{
  "intermediate_size": 3584,
  "norm_eps": 1e-05,
  "lr_head": 0.00543,
  "batch_tokens": 65536
}
Each number is 128 + 32 x the weight over its row's rms, rounded and kept within 0 to 255. Layers, rows and columns count from 0. The size above them is the row's rms in percent of the matrix's.

# layer 3 MLP up, 3584x448, rms 0.0618, rows 998-1057, columns 224-279
size [106 107 101 100 102  98  98 109  96 106 105  99 110  96 102  97  91 112 113 107 112  95 100 106  43 105 100 103 104 122 109  45 103  97 113 101 101  89  85  92  93  95  96 113 108 109 110  97  91 105 108 111 115 111  97  93  93  99 112  90]
[[128 115 146 123 189 155 123  85 148 102  96  76 164  83 174  54 151 232 136 106  65 158 150 157 139 151  82 104  73 172  91  39 103 117 129 155 145 101 179  54 129  73 111 128  81 189  78 123 172 127 101 105 101 165 148 123]
 [155 172 161 111 102 121 112 103 117 109 156 104 150 122 111 169 174 144 168  86 111 151 133 153 115 117  81 166 166  85 135 119 150  59 173 125  79 135 199  93 146  93 112 161  97  88 162 127 131 116 127  92 113  82 154  80]
 [150 154 127 142  90 158 129 124 143  96 161 117 101  64 109 131 133 126 103 102  77 105 117 154 101 153 130  80 145 122 186 144 115 197 139 153  98 106 102 123 160 174  68 140 107 140  97  63 100 111 122 155 140  98 143 189]
 [171  97  95 188  93 163 167  92 151  94 106 111  96 107 168 112 102 151 125 148 116 165 124 110 132 111 100 108 152 139 179  46 124 179 138 203 128  71 114 102 186 155 117 164 107  92 153 131 184 112 144 164 173 112 120 152]
 [154 170 180 125  68 161 144 133 128 125  96 122 181  93 146  82 127 106  82 164 121 116 126 143  95 168 164 157  97 170 160  91 144 164 172 120  64 187 148  82 225 144 167 160 146 152 149 141 131 134 161  68 127  99 161  91]
 [167 160 162 138 152 129 162  96 143  91 135 152 122 119 155 146 164 113 131  72 140 130 135 178 139 169 127 125 124 133 143  86 120 118 155 174 105 138 116 142 138 150  97 126 138 125  76 110 108  71  86  66 124 113 161  66]
 [148 163 181 132 123 159 169 102 149 126 155 106 134  94 184  83 149 178 143 155 111 106 127 152 161 113 153 125 101 120 169 111 204  90 123 136 102 170 149 133 185 140 171 111  50 160 164 110 138 113 138 139 137 143 179 121]
 [116 124 102 110 100 183 140 122 138 111 116 138 136  78 120 124 124 141 136 169 154 127 103  60 143 116 143  92 169  51 108 120 106 157 134 156 122  91 138 160 113 157  95 172 124 109 127 138 115 133  68 131 132 132 197 179]
 [190  92  95 122 136  96 148 130 195 131 106 114 109 135 138 122 148  62  69 107 103 125  89 155 171 161 156 158 130 157 114 148 181 134 131 112 136 132 150 132 137 136 111 143  81  95 129 116 107 116 168 101 107 151 104  72]
 [101 153 164  88 156 199 131 119  73 108 138  83 145 141 147 133 114 163 152  58 114  70 141 140 146 214 131 174  87 142 106  97  98  83 149 105  96 133 186 101 128 141 182 148  86 112 158 122 118 119 141 115  95 106 175 109]
 [146 123 149 109 134 159 119 136 155 161 170 138 172  93 123 129 153 165 151  89 142  98 105 177 104 111 115 139  78 131 143 107 135 108 130 181 121 108 141 119 108 131 110 114  86  84  80 164  43 119  74 112 178 153 158 161]
 [151  98  69 169 127 138 129 147 117 100 123 135 177 148 125 102 143 110 141 126  98 148 139 113 130 134 100  88 198 175 113 140  99 144 129 142 124  92 128 167 141 134  84 203 108 122 184 126 117 185 129 137 145 148  93 175]
 [130 129 108  60  98 133 127 130 210 118  60 161  92  89 114 112 119 128  84 165 111 100 123 122 128 161 145  73 134 150 121 126 104 170 130 160 143 144 118  66 183 149  75 106  93 133 149 113 173 116 100 152 144 143 147 102]
 [185 198 132 148  54 179 170 119 142  95 112 146 110  84 128 100 139 114 101  71 160 160 126 125 136 155 105  93 145 132 124 104 142  93 169 157 150 152 113 139 178 106 144 142 131 125  32 176  89  86 149 163  59  94 172 139]
 [174  83 107 112 146 116  71 158 122 143 115 165 170 176 147 113 109 153 144 162 109 133 119 150 155 124  67 111 123 151 121 181 149 160 117 136 145 143 163 181 168 113  71 126  91  81 133 171  94 113  78  53  92  96 147 133]
 [137 139 155 126  89 154  92 111 169  82 147 113 140 120 150 134 142 109 125 100  73 135 169 110  95  86 112 122 124 105  72  83 165  77 138 130 128 155 206 134 175  82 156 112  81  73 118 108 186 147 135  68 130 140 147 120]
 [116 121 117 124 148 119 104 112 126 158  77 136 131 138 136 179 141  99  59 142 145 132 124 171 139 153 115 104 132 108  95 175 131 142 148 161 119  98 106 145 118  89 156 121  91 137 112 141 108 152  82 121 105 108 121 121]
 [133 137 117 113 130 139 124  83 145 120  69 119 150 109 189  79 188 159 127  95  86 156 120 127 143 142 108  60 116 167 124  95 117 153 146 152  92 207 138  66 153  60 147 143 162  67 170 101 126 108 134 175 104  35 155 150]
 [186 123 137 119 105 120 160 109 103 164  96  97 171 114  85 155 100 151 146  77 141  82  86 132 121 130 127 137  99 173 109 131 117  45 134 140 112 150 204 151 192 124 101 142  97 136 103 159 150  87 103  58 120 109 164 107]
 [146 139 125  78  88 135 154  63 120 135 145 153 164 145 168 151 177 167 125  98  99 120  97 146 120 125 119 110 147 172 162 145 125  66 144 135 156 122 129 140 142  90 175 147  55 163  59 107 163  84 149 129 158 152  83 164]
 [137  91 125 107 104 133 111  87 120  65 108 146  85  75 135 127 126 174  93 145  65 109 102 214 111 118 141 140 198 119 163 133 168 119 156 112 116 209 102 110 165 125 146 149 133 103 115  79 195 172 142  81  79  88 158 142]
 [154 134 164 145 119  94 166  49 155 107 110 110  67 122 145 115 114 184 140 157 109 173 142 123 140 159 168 154 110 120 138 143 132  62 202  99 117 161 148 106 104 105 108 103 128 122 150  95  89 158  59  67 131 173 160  98]
 [160 105  90  97 142 109  98  60 132 123  55 113 125  99 122 186 130 212 129 118  77 144 127  92  93 171 116  75 125 180 112 124 100 114 146 199 139 139 107 105 165 165 133  70 121 141 113 112 141 166 114 165  87 144 218 177]
 [ 99  77 127 133 126 147 110  83 139 117 190 149 141 110 121 116 133 103 173 103 118 170 111 108  91 126  92 120  62 117  89 131 112 108 187 153 100 140 127 151 130 127 153 125 110  86  97 148 151 162 141 132 164 124  94 167]
 [148 143 178  73 128 161  88  90 151  80 140 115 116  50 129 112 172 131 143 123  65 169 106 156  98 178 158  76 194 101 117 129 134 116 153 156 154 135 156 113 160 129  99 120 125 141 136 151 126 112 111 107  82  94 146  92]
 [159 134 133 130  76 163 118 156 126  75  72 174 182 113 195 110 159  77 168 124 124 125  59  89 160 116  57  87 143 146 101 163 105  69 108 147 147 138 132 100 113 176 159 123  97 157 104 205 170 117 103 147 136 138 157  93]
 [103 151 152 128  78 166  98  99 131 210 117  91 148 102 155 136 151 176  69 113  88 129 165 118  93 183 137  73 189 170 149  96 133 172 110 137  94 208 106 157 187 140  92 164  76 130 146  97  75  91  93 173 142 121 169 164]
 [201 132 129 177 116 161 115 103 217  96 136 127 137 111 186  74 155 148 121 161 103  89 152 205 164 183 114 139 127 126 130  57  84 166  98 121  51 127 141  71 130 140  99 130 158 141 118  93 165 112  62 103 106  96 159 130]
 [132 133 140 148 127 162 102 114 132 162 131 138 159  99 198 110 130 130 169  80  61 143  66 116 129 137 123  72 157 104 107 149 118  59 158 143 158  96 176 141 136 112 124 107 153 162  60 118  95 170 107  89 135  96 142 114]
 [140 173 107  62 138 108 131 147 209 131 128 155 125 121 169 176 170 145  88 191 100  97 121 172 157 129 103  61 180 107 161 144  99 125 211 135 128 133 135  69 121 118 177 158 123 152 124 169 135  58  93  75 123  90 125 108]
 [139 123 142 116 112 109 135  99 150 165 183 100 149 112 146  63 141 155 168  66  78 175 157  96 148 179 133 138  99 200 180 125 112  93 153 114  42 125 218 146 166  84 112 171 151 108  93 156 154 146 167  40 147  81 160 136]
 [163 114 137 120 123 166 128 108 161  92 170 147 134 117 158 140 123 137 111 128  77 138 115  97 134 166 115 106 147 147 127  98 134  98 153 190 105 109 149 151 116 111 136 125 114 129  83 101 147 103 114 105  68  89 190 117]
 [112 131  73 105 172 138 144  97  84  69 131 114 146  99 158 159 120 156 136 100 103 139 116  94  77 118  31  54 153 139 108 129  94 118 148 161  63 147 105 128 178 147 148 145 100  97 125 131 125 115 134 196  63 141 159 146]
 [ 78 117 155 141 150 153  86  99 148  79 175 111 227  62 164  98 167 140  94 113 149 129 107  95 109 145 114 127 129 138 107 109  71 146 181 186 124  81 207 126 168  91 141 146 133 183  48 189  77  71  19 136  86 134 168  93]
 [103 116 157  64  67 119 124 163 104 149 104 163 195 137  53  87 152 130 122 107 150 135 169 115 136 104 112 109 173  99 170  86 129 141 155 117 124 118 179  98 150 101 100 159  88 113 120 131  99 110 104  98 173 146 226 143]
 [ 78  84 169 149  84 146 154 124 199 143 137  72 183  69 161 127 111 169 165 136 108 178 110 127 180 178 115 191 143 125 148 123 130 115 116  93  91  98 149  99 174 145 114 141 110 131  78  86 200 166 149  95 117  89 125 110]
 [121 182 122 138 161 139 174 141 174  48 177 174 109 122 133 127 120 170 117 148 102 184 147  53 130 167  64  99 147 141 129  98  92 166 109 149 126 162 119  94 170 117 134 143 114  94 129 113 138  93 139 143 104 165 151 171]
 [143 109  97  71 169 158  68 155 172  99 144 129 122 123 144  76 137 106 128 184  58 150 115  82 139 145  97  92 140 115 183  97  93 126 148 135  76  87 126 115 115 129 144 125 138 107  99 118 169 144  91 132 143 157 108 143]
 [110 109 145 145 130  96  89 128 121 147 148 128 195 115 105 110 143 183 128  90 125 222 142 112 122 125 144 147 116 124 118 134 126 115 135 146 114  75 129 133 105 120  98  90  86  91 150  95 130 132  83 143 128 120 129 160]
 [185 111  87  92 166 159 134 144 120  91 162 137  56 117 110  99 101 149 149 110 137 151  94 147 129  96 146  74 186  86 156 133  95 104 130  87 131 142 132 139 122 102 118 144 152 131  77 168  84 107 158  86 104 128 116 145]
 [201 148 172 102  95 130 127  99 163 101 169 121 113 125 193 102 100 126 203 119 102 123  91 197 130 163 145  98 186 139 135 112 134 131 235 211 140 137 168 120 121 170 151  84 116 120  98 147 117 140 117  74 119  97 128 117]
 [107 163 178  93 138 122 124 148 127 120 118 131 163 101 115 153  90 171 190  77  77 150 132 138 148 176 123  80 122 117 194  95 159 146  97 158 124  90 111  70 146 155 119 182 153 177 143 151 151 149 148  85  88  86 120  87]
 [148 144 129 178 144  73 121 168 152 109 136  97 117 132 112  99  38  92  96  93  95 170 131 150 108 107  98  97  83 225 119  95 144 104 112 131  98 154 165 129  94  90 108  75  66 117 166 122 130 181 135 147 132 137 179 159]
 [170 131  89  78 124 177 115 122 125 115 139 170 145 136 217 105 111 185 100 117  91 101 163 106 180  80 122 102 174 132 182 154 163  84 161 154 145 149 103 175 159 117  90 172  91 138  78 151 137 137 111 173 105 123 122 141]
 [213 182  90 120 156 138 137 133 143 119 141 131  91  96 196 128 111 176 122 104 133  82 122 171 130 136 121 104 127 152  92 122 120 124 119 101  93 157  98 128 134 158 147 143  59 137  93 107 119  70 144 152 155 138 147 163]
 [170 167 117 146 128 127 145 206 189 117 148  78  90 100 174  96  92 183 216 107  79 172 166 127  91 148 113  99 149 168 120 102 104 180 127 185 156 104 144 132 115 122 132  85 169 129 196 130 121 129  88  80 125 126 205 143]
 [138  96 143 102  93 126 149 145 121 123 107 104  47  91 173  85 127 139 162 179 132 131 111 169  95 172 165 162 127 107 204 123 140 104 163 142 114 178 117 127 161 166 144 207  52 126 108  85 128 140 121  92 137 130 160 110]
 [128  64 104 157 117 142  92  90 173 100 183 124  94  97 134 150 118 143  82  93 139 133 155  80 197 160 158  89  82 150 126  96 137 109 169 119 114 209 197 119 113 134 137  85 114  96 109 133 104  87  96 114 111  88 181 121]
 [140  65  81 120 119  64 138 116 130 145 111  91 178  81 151 108 116 107 133 181 165  70 174 123 198 152 135 143 156 120  99 122 116 203 144 160 107 125 152 150 133 143 164  82 117  79 172 133 110 152 104 143 152 117 102 106]
 [169 154 135 160  94 143 173  69 133 117 183 117 139 173 163 101 126 147  87 123 100 114 169 111 137 152 133  80 107 104 125  82 212 118 151  69  67 159 173 144 110 113 155  91  92 129 160 159 110  97  85  95 125 140 167 130]
 [101 148 164 131 146 119  95  93 155  87 145 122 120 119  98 155 109 129 210 167  81 196 116 121  78 131 146 103  99 134 148 152  74 102 147 103 103 140 120 105 169 128  88  79  97 130 104 121 125 177 120  61  71  71 132  96]
 [104 135 123 131  83 138 111 148 123  70 111 104 152  89 188 114 103 131 177  90 110 166 109 157 117 179 154  55 106  78  90 117 148 138 125 130 153  84 146 101 126  73  73 110 133 129 121 168  61 165 132  53 143 136 172 103]
 [121 153 160 100 119 139 123 119 154 180 138 101 179 128 221  82 111 161 124 120 127  64  83 125 121 141 114 120 107  90 142  79 127 110 125 153  40 186 141 129 121 143  23 113  97 137 125 158 131 149 142 127 121 101 194 135]
 [159 138 177  91 118 164 125 102 203 127 106 196  80 118 157 118 110 190 129 177  59 129 175 142  91 150 108 134 146  89 137  84 138  99 145 160 126 106 141 159 148 130 125 135  81  85 108 156 186 121  98 163  74 109 184 143]
 [104 183 148  74 111 191 131 125 164 118  88 132 166 108 153  77 126 147 190  87 104  87 115  99  92 131 193 134  91 104 151 124 124 116 134 160 128 122 137 143 105 134 153  93 155 135  88 118 134 150 126 141 127 159 154 103]
 [163  97 156 146  66 151 158 144  97  78 184 105 146  77 150  98 190 113 162  89 153 181 143  95 204 133 161 156 105 107 162  99 170  84 144 163 127 122 111 120 127  82 147 141  84 132 152 157 114  69 140 124 137  70 143 108]
 [121 117 122 119 128 117 108  94 139  63  62 128 103 158 116 196 130 191 155 134  96 119  89 157 123 114 128 142 178  82 178 162 159  73 118 119 118 166 124 143 136 115  98 104 125 153 131 104 185 144 156 147  50  52 129  72]
 [155 236 117 134  89  79 153 118 205 130 130 155 155 137 207 100 102 154 183 111  85  99 100 192  99 105  87  85 152  84  80 171 100 111 112 148 127 194 119  86 212 124  86 127 137 163 121 120 136  94 108 128 124 165 162  89]
 [ 94 105 133  71 142 146 126  82 185  90 164 196 151 126 202  80 117 148 157  97 109 126  88 114 116 105 144 138 140 128 167 144 158  83 173 106 104 157 120  80 153 112  76 155 105 143 130 117 123 140 134  80 124  52 117  98]
 [116 205 140 190  64 133  93 134 172 175 161 166 131 145 114 130  71 139 144 166 102  36 138 117 155 134 124 150 141  98  66 116 136 139 130 114 128  68 140 174 168 181  55 124  87 165 166 114  67 174 128  65  76 166 175 150]]
# layer 3 MLP down (transposed), 3584x448, rms 0.0557, rows 998-1057, columns 224-279
size [107 110 103 102 106  99  97 106  96 105 106  91 110  97 101 102  92 116 110 109 112  97 101  98  36 103 104 102 105 113 106  44 106  99 108 102 103  90  85  92  95  96  95 111 107 110 107  93  82 106 106 108 116 111  99  93  94  99 113  85]
[[228 201 113 132 152 168 160 102 111 138 126  97 179 154 156 148 101 152 198 132 134 119 102 111 180  76 107 129 113  99 178 114 110  91 142 155 119 127  91 139 108  87 148 115 197 122 139 130 121 136  80 118 125 166  94 150]
 [172 187 142 143 147 221 118 122  94 142 123 148 105  92  95 121  87 119  98 101 157 112 147 185 129 123 154 123 100  84 136 140 100 163 147  96 152 115 134 176 153 149 140 131 118 111 205 164 181 178 153 156  92 164 130 125]
 [184 157 124 173 117  67 117 197 168 119 123  79 166 140 110 145 121  84  99 145 117 111 216 116 102 155 139 101 140 134  92 120 145  91 139  73 108 111 161 198 182 194 100 105 126 140 140  80 127 127 135  88 153 198 151  99]
 [124  97 150 206 145 168 105 117 109 169 112  77 130 141 120 118 131 164  83 114 137 127 222 169 193 116 113 115  97  92 149 118 107 181 118 126 104 105 170 100 150 153 152  68 118 130 169  88 153 125 107 127 117 115 138 178]
 [175  83  92 108  92 128 124 153 164 102 116  98 161 153  76 149 120 143 161 152  71 156  78 112 110 135 154 103 155 135 167 107 137  99 113 173 126 119  87 115 136  88 160 142 133  83 194 150 134 106 124 126 104 145 169 127]
 [163 130  63 100  68 159 113 146  94  97 129 148 221 173 136 114 165 161 122 114  58 112 102 131 116 155 120 132 104 176 112 158  84 112 143 105 193 140  52 111 146  81 133  83 111 133 140 156 100 147 133 121 178  75 121 126]
 [105  68  83 107 143  93 154 103 157 118 105 164 173 159 141 139 174 171 151 129  84 132 118 235 121  89 122 116 149 137 101 152 119 174  86 118 105 125  62 116 122 126 135 121 148 149 127 127  83 104  72 129 110 123 133  54]
 [ 78 135  91 170  87  67 149 148  85 154 132 131 141 110 145 167  95 119 143 147 147  96 148 216 172 151 108 151  97  78  99 163 173 121 137 135 143  82 115 117  83 146 104 107  74 160 124 124 127 134 125  84 102 129 160  44]
 [ 63 112 120  72 190 156  87 126 128 107 123 122 138  85  86 137 157 138 151  94  92  98 147  99 101  93 122  45 113 103 112 123 133 103 125 174 137  85 146 165 139 152 154 127 112  64  96  79 129 121  53 113  84 112  77 133]
 [102 166 114 109 150 139 139 163 100 168 158 101 112 122 160 127 135 117  82 119 108 159  64  82 146 138 113 107 182 104 116 153 174  93 153 153 164  40 125 118 132  93 127 109 165 125 156 122 136 124 132  91  83 120 140 192]
 [130 143  93 110  61  86 161 136 110 135  89 143 145 119 144 118 178 131  98 115 118 125 146  98 156 129 105 111 139 109  94 131  98 113 139 153 155  95 144 146 162 114 142 118 160  98 146 168 127 122 103 118 150  62 132  96]
 [113 128 165 105 166 152 154 114 113 194 114 162  74  90 110 135 138 157 117  84 192 119  95 136 152 121 105 133 115 157 159  75 139 143 114 164  93 121 139  84 116 110 143 113 143 127 112 122 137 120 145 172 158 141 116 110]
 [151 177 144 148 179 174 166 188 156 159 105 220 113 106  79 122  89 129 101  61 147 158 141 113 134 144  68 127  94 149 152 125 167 148  96 132 145 174 172 154 152 130 130 117 178 132 131 107  63 163  92 139 180 134 114 203]
 [142 103 137 129 137 107 154 100 117 101 140 190 114 132  93  94 114 205 109 167 123 112 150 139 131 139  72 190 106 105 122 143 143 115 183 106 100  48 160 153 103 132 134  98 130 125 230 142 149 167 114 149 149  95 120 142]
 [158 104  99 113 107 131 108 145 127 172  92  76 190 114  86 105 134 159 113  84 102 114 106  95  81  87 139 156 121 143  78 130 177  74 127  98 115 136 124 194 144 125 176 177 156 149 102 106 132 129  92 164 147  99 147 157]
 [158 181 139 103 152 210 126 114 121 195 103 152 101 107 109  95 111  66 105 133 116 106  99 105 101 119  48 152 143 176 155 114 109 166  68 132 144 136 111 128  64  90 112 158 152 109 150  82 116  92 113 140 149 163 208 135]
 [159 108 145  97 114 131  50 144 132 119 116 146 169 160 158  62 188 146 173  78 112 141 144 103 138 149 162  90 174  85 129 130  62 172 184 140 148 128  99  78 137 153 135  94 123 115  75 158 127  96 152 106 111  91  96 163]
 [109 111 124  54 133 121 159  35 144 145  92 149 100 103  94  91 142 103 189 135 148 113 137  92  62 118  64  89 171 102  87 131 127 109  77 132 120 150  88 101 135  83 115 129  86 120 137 119 184 110 130 138 138 122 141 113]
 [ 76 103 151  62 124 118 188 179 132 138 118 106 126 123 134 168 124 109  92 142 137  78 129  71 117  84 114  90 116 162 130 137 151  81 101 126 101 139 143 123 155 112 176 160 144 119 191 189 127 115 120 126 103 172 164 168]
 [140 127 120 151 130 181 163 162 116  98 126 127 175 115  97  75 112 112  95  82 142  69 107 100 151  89 113 116 112  80 197 147 157 156 166 111 118 154 147 107 113  91 119 147 154 136  91 139 213 128 132 105 135  83  81  88]
 [167 125 158 110 166 123 111 138 126 146  75 155 150 191 104 132 111 112 125 140 128 145 104 133 103 126 145 127 151 133 111 142  88 146 135 100 120 120 105  88 137 151 151  88  77 154 141  88  91 101 139 122  85 169 117 138]
 [101 152 174 137 125 181 120 128 124 134 159  74 173 108 138 101  99 144 100 192  89 177 140  99 105 105 193 165 166 110 131  97 112 165 104  72 186 130  84 179 101 123 180 176 109  98 184  59 119 134  86 135 172 153 170 149]
 [182 103 153 149 117 101 125 151 134 115 117 134 105 120 112  65 117 123 110 101 160 140 123 105 125 150 148 116 177 106 140 134 169 142 133 125 111 191 184 123 161  93 154 147 173 125 123 165  92 141 182 168 170 162  85 157]
 [151 143 154 203 122 197 142 156 113  90 115 149 126 113 173 172 125  95 101  65 173 176 120 163  99 119 111  75 141 104 124 116  97 149 135 139 158 146 150 125 139 135 140 180 190 149  58 144 110 141 129 115 107 111  89 122]
 [156 151 151 111 109 112 141 153 151 138  65 111 137  92 187 126 149 186 106 131 137 102 132 154 168 185  98 111 163 118 140  91 146 154 161 137 160 103 148  69 146 127 126 153 125 131  91 120  66 134  49  86 132 141 174 112]
 [ 84 150 128  90 167  88 174 123 134 163 121  89 125  69 137 122 173 142 147 174 125  94 123 144  86 112 245 118 145 111 143 170 161 141 130 117 139  83 147 139  85  93 160 149  89 159 147 108 121 104 191 147  86 117  70  65]
 [ 93 136 168 117 129 137 163  90 140 102 152  86 144 132 124 174 178 168 141  63 149 136 149 119 121 152 125  75 124  80  65 126 165 125 144 140  85  87  94 107 114  90 131 132 132 111  74 120 147  50 102  89  78 114 103 105]
 [162  92 123 119 161 128 108 121 124 178 180 102 189 186  78  73 160 174  84 119 154 149 122 153 105  97  96  56 157 141 147 129 188  89 174 148 102 167 108 120 145  84 159 181  68 128 171 105 100 174 146 107 114 150 132 134]
 [161 101 160 128 149 175 180 145 130 148  97 170 102 155 131  89 122 108  99 172 109  90 127 158 113 150 124 119 159 143 104 183 142 137 153 146 103 159 119 101  81 117 135 128 169 182 167 141 157 134 143 116  84 189 145  77]
 [ 50 203 174 129  85 199 138 113 134  49 184 189  97 144 175 130 160 158 114 161 137 104 184 127 151 172 117 110 154 126 117  77  57 138 127  94 173 141 132 160  90  97 166 141 101  83 103 152  91  81 165 122 103  80 153 157]
 [183  98 154 163 110 154  98 141 119 127 101  64 130 140 124 166 142 121 141 139 114 107 119  61 101 149 104 142  61 115 110 153 142 115 171 138 114 144 152  70 106 131 134 108 135 170 205 169 174 128 120 111 151 184  74 101]
 [137 127 181 143  96 158 107  90 171 173 112  90 106  96 163 145 154 112 103 120  79 118 155 149 158 117 143 129  95 120  68 111 165 151 110 149 129 135 204 122 111  99 117  88 152  94 159  49  72 124 158 133 139 165 114 152]
 [203 105 139 135 109 176 151 142 138 180 170  96  69  97 137 138 122 157 198 115 199 172 141 180 148 157 128 112 144  75 152 159 200 181 129 128  90 112 125 129 151  99 116 129 164 117 178 115 172 116 133  91 172 117 119 133]
 [106 196 150 154 146 110 142 144 153 173 139 115 120 139  85 218 124 134  80 128 106 100 131 124 125 169  88 148 122 162  89 127 221  93 118 185 169 150 127 146 138 128 132 130 135  95 165 150 116 169 104 119 158 121  65 152]
 [134 147 136 121 142 134  82 143  84  72 178 127  95 116 107 110 155 118 116 113 133 179 149 114 134  93 105  88 143 114 127 136 163 104 155 140 120 101 148 105 143  83 101 153 111 118 101 153 178 129 113 164 128 202 126 129]
 [ 97 123  93 132  99 118 106 190  77 153 130 147 139 141 114 151 172  83 117 103 121  77 110 118 160 143 100 110 111 163 111  81 162  77 117 137 145 120 130 167 129 133 148  26 144 169 176 159 129 124  39 152 149 139 160 146]
 [148 110 156 164  50 176 103 118 137 171 146 130 125 128 141  88  95 138 114  80 146 134  97  92 112  94 159  75 148 132 169  80 128 124 132 165  68  61 106 121 110 107  86 165 126  71 206 130 108 158 136 121 104 151 155 145]
 [105 121 123 142  98 127  89 182 140 194 167 144  59 142  74 142 156 110 137 163  84 149 159 169 103 133 129 134 134 119 105 126  95 134 115 127 178 155  40  96 129 112  82  95 157 110 114 119 147 142 121 136 124 114 100  94]
 [100 115 167 106 145 140 132 114 108 156 122 110 143 161 136 130 175 101 145 105 171 138 121 136 243 155 111 171 149 132 102  75  94  85 100  97 160 122  78 152 142 109 117 148 125 153 175 169 137 166 112 110 167 120 119 147]
 [122 153  64 179 124 133  88  95 156 182 160  59 207 149 107 100 150 156 144 110 135 150 178  94  96 151 209 177 119  88 140  68 182 122  82 124 130  86 123 139 163 159 136 110  85 149 132 169 128  99 179 115 169  80 117 124]
 [ 95  52 154 194 172 107 157 170 139 109 135 130 154 149 105 174 116  99 119 123 138  65 190 123  73 131 111 147  50 118 165 170 111 170  77 132 116 190  79 133 149 122 244  59 161  70 162  60 123 185 140 164  80 166 110 132]
 [132 162 145  94 158 136 154 132 142  84  85  86 122 139 173  58 124 136 120 107 113  66  90 155 151 105 123  93 136 111 127 159 106 132 129 141 163 129 121  61 134 131 131 137  99  84  89 135 189  98 116  93 125 113 122 148]
 [108 161 133 113 150 138 138 124 109 132 143 110 135 134 170 116 120 100 104 108  97 171 128 156 115 135 137 141  90  94 171 171  86 161 146 126 152 161 109 127 127 136 118 150 113 139  76 100  97  43 168  74 171 132 140 117]
 [154  69 142 179 135 155  70  60 103 120 176 132 115 170 134 180  76 116 172 104 175 108  77 127 117 110  77  82 156 155 132 143 186 190 139 152 149 171 107 157 160  61 136 154 134 122 109 157 157 139 141 104 166 127  63 137]
 [114 120  41  82 160 170 141 163 151 110  82 149 150 160 148 154 127 125 189 108 144 167 123 140  98 163  64 122 186 138 136 101 120  92  98 144 155 161  72 161 101 103 117 175 103 188  96 150  74 152 113 146 115  71 146 136]
 [107 105 170 163  80 172 136  91 163  99 199 162 146 173 150 115 171 165 149 174 117 143 152 131 116 118  79 149 183 119  92  75 127 161 131 172 100  83 143  86 107 117 145 175 154  57  83 128 132  30 147 155 141 130 143 127]
 [144 132 127  98 110 107 151 108  87 149  91 135 104 137 167  90 115 175  78 100 119 105 113 105  93 148 119 111 112 132  89 114  95 122  47 129 163 144 132 118 144 132 132  93 171 120 133 103 161 148 158 117 113 155 157 120]
 [115 221 114 126 146 118 163 127 143 146 109 110 116 114 125 108 152 174  85 134  73 153  77 151 133 143 139  72 152 135 151 143 149 174 102 138 179 141 111  98 157  97 137 121  99  92 156 114 110 117  74 174  69 117 112 161]
 [174 201 161 138 143 126 118 109 141  83 132 144 121 150 110 120 168 203 139 136  61 132 118 155 109 102 159  88  67 139 116 105 135  34 115  53 129  97 133 128  96 117  56 129  91 195 136 156 149 122 127 101 130 132 129 122]
 [125 122 138 158 175 126 128 151  78 158  69  43  99 137 113  47 159 191  98 132  88  99 107 153 169 134 132 171  83  79 141 146 181 126 123 129 106 139 139 110 117 130 158 105 147 168 116 143 141  68 144 134 139 132 100 145]
 [ 92 135 121 116 149 116 142 107  87 135 121 115 135 135 124 169 203  85 149 163  92 128 145 111 124  91 137 142  70  77 130  94 173 122 129 130 129 102 136 134 131 121  32 108 124  98  84 118 170 118  92 117  91  94 132 129]
 [177 150 128 105 118 149 143  97  85 107 161 182 144 177 126  49 109 173 184 117 149 114 153  98 179 132 180 128 132 191  83  93  50 107 149  86 149 114 147 146 111 131 165 100 145 134 113 113 124  93 148  57 159 151 169 184]
 [ 36 133 180 100 132  82 163 130 104 119 138 160  95 122 158 133 140 126 159 164 156 137 104 140 146 130 174 104 133 109 147 157 135 183 133 153 130  96 130  70  87 122 120 118 127 148 132 164 150 104 118 130  56 127 111  98]
 [ 92  90  83 105 150 175  85 114 131 178 131 125 115  73 134 122 108  88 131 117 127 121 152 138 121 158 183 154 142 140  81 171 152 130 110 141 116 125 147 137 133 146 172 125  90 137 117 180 144  66 181 144 153 142  75  96]
 [177 146 138 130 110  94 125 153 119 211  64 114 114  63 121 146 149 150 125 186 106 129 170 146 119 121 118 145 132 107 104 128 161 114  78 149 110 124 121 154  82 122  93 148 147 135 143 129 153 133 132 185 119 220 133 127]
 [113 147 174 203 154 149 145 140 150 167 103 146 134  80 104 155 137 119 145 175  69 120 163 117 127 150 134  34 116 129 159 135 148 113  92 117 139 101 116 144 182 127 143  93 132 123 147 111 171 133 110 142 133 162 118 171]
 [157  94 161 119 122 123 149 184 148 180 113 142 140 162 115 139  87  74 155 151 111  97 122 125 182 126  82 137 116 130  89 191 160 129 144 108  89 115 139  70 108 176 136  79 103 110 121 123 133 220 100  54 202 161 151 136]
 [173 148 159 150 126  68 153  78 141 112 166 163 197 100 104 108 152 124 188 112  89 164 163 136 100  99 137 119 115 149 141 123 118 128 157 173 172 133 155 199 162 195 145 109 143 122 141 163 122 129 117 152 163 121 146 166]
 [160 162  97 142 130 138  87  82  98 128  86  68 128  99 156 149 156  79 140  88  86 159 197  91  80 145 133 133 120  78 120 155 145 176 104 164 152 110 129 119 100 154  77 143  82 119 103 145 164  69  99  85 176  94 151 128]
 [131 114 115 155 106 136 225 121  76  82 120  75  99 120 121 132 129 145 119 108 158 158  87 120 131 143 112 105 155 158 146  99 114 113 129 137 115 190 102  48  82  76 143 146 170 126 108 156 150 111 102 109 176 150  68 133]]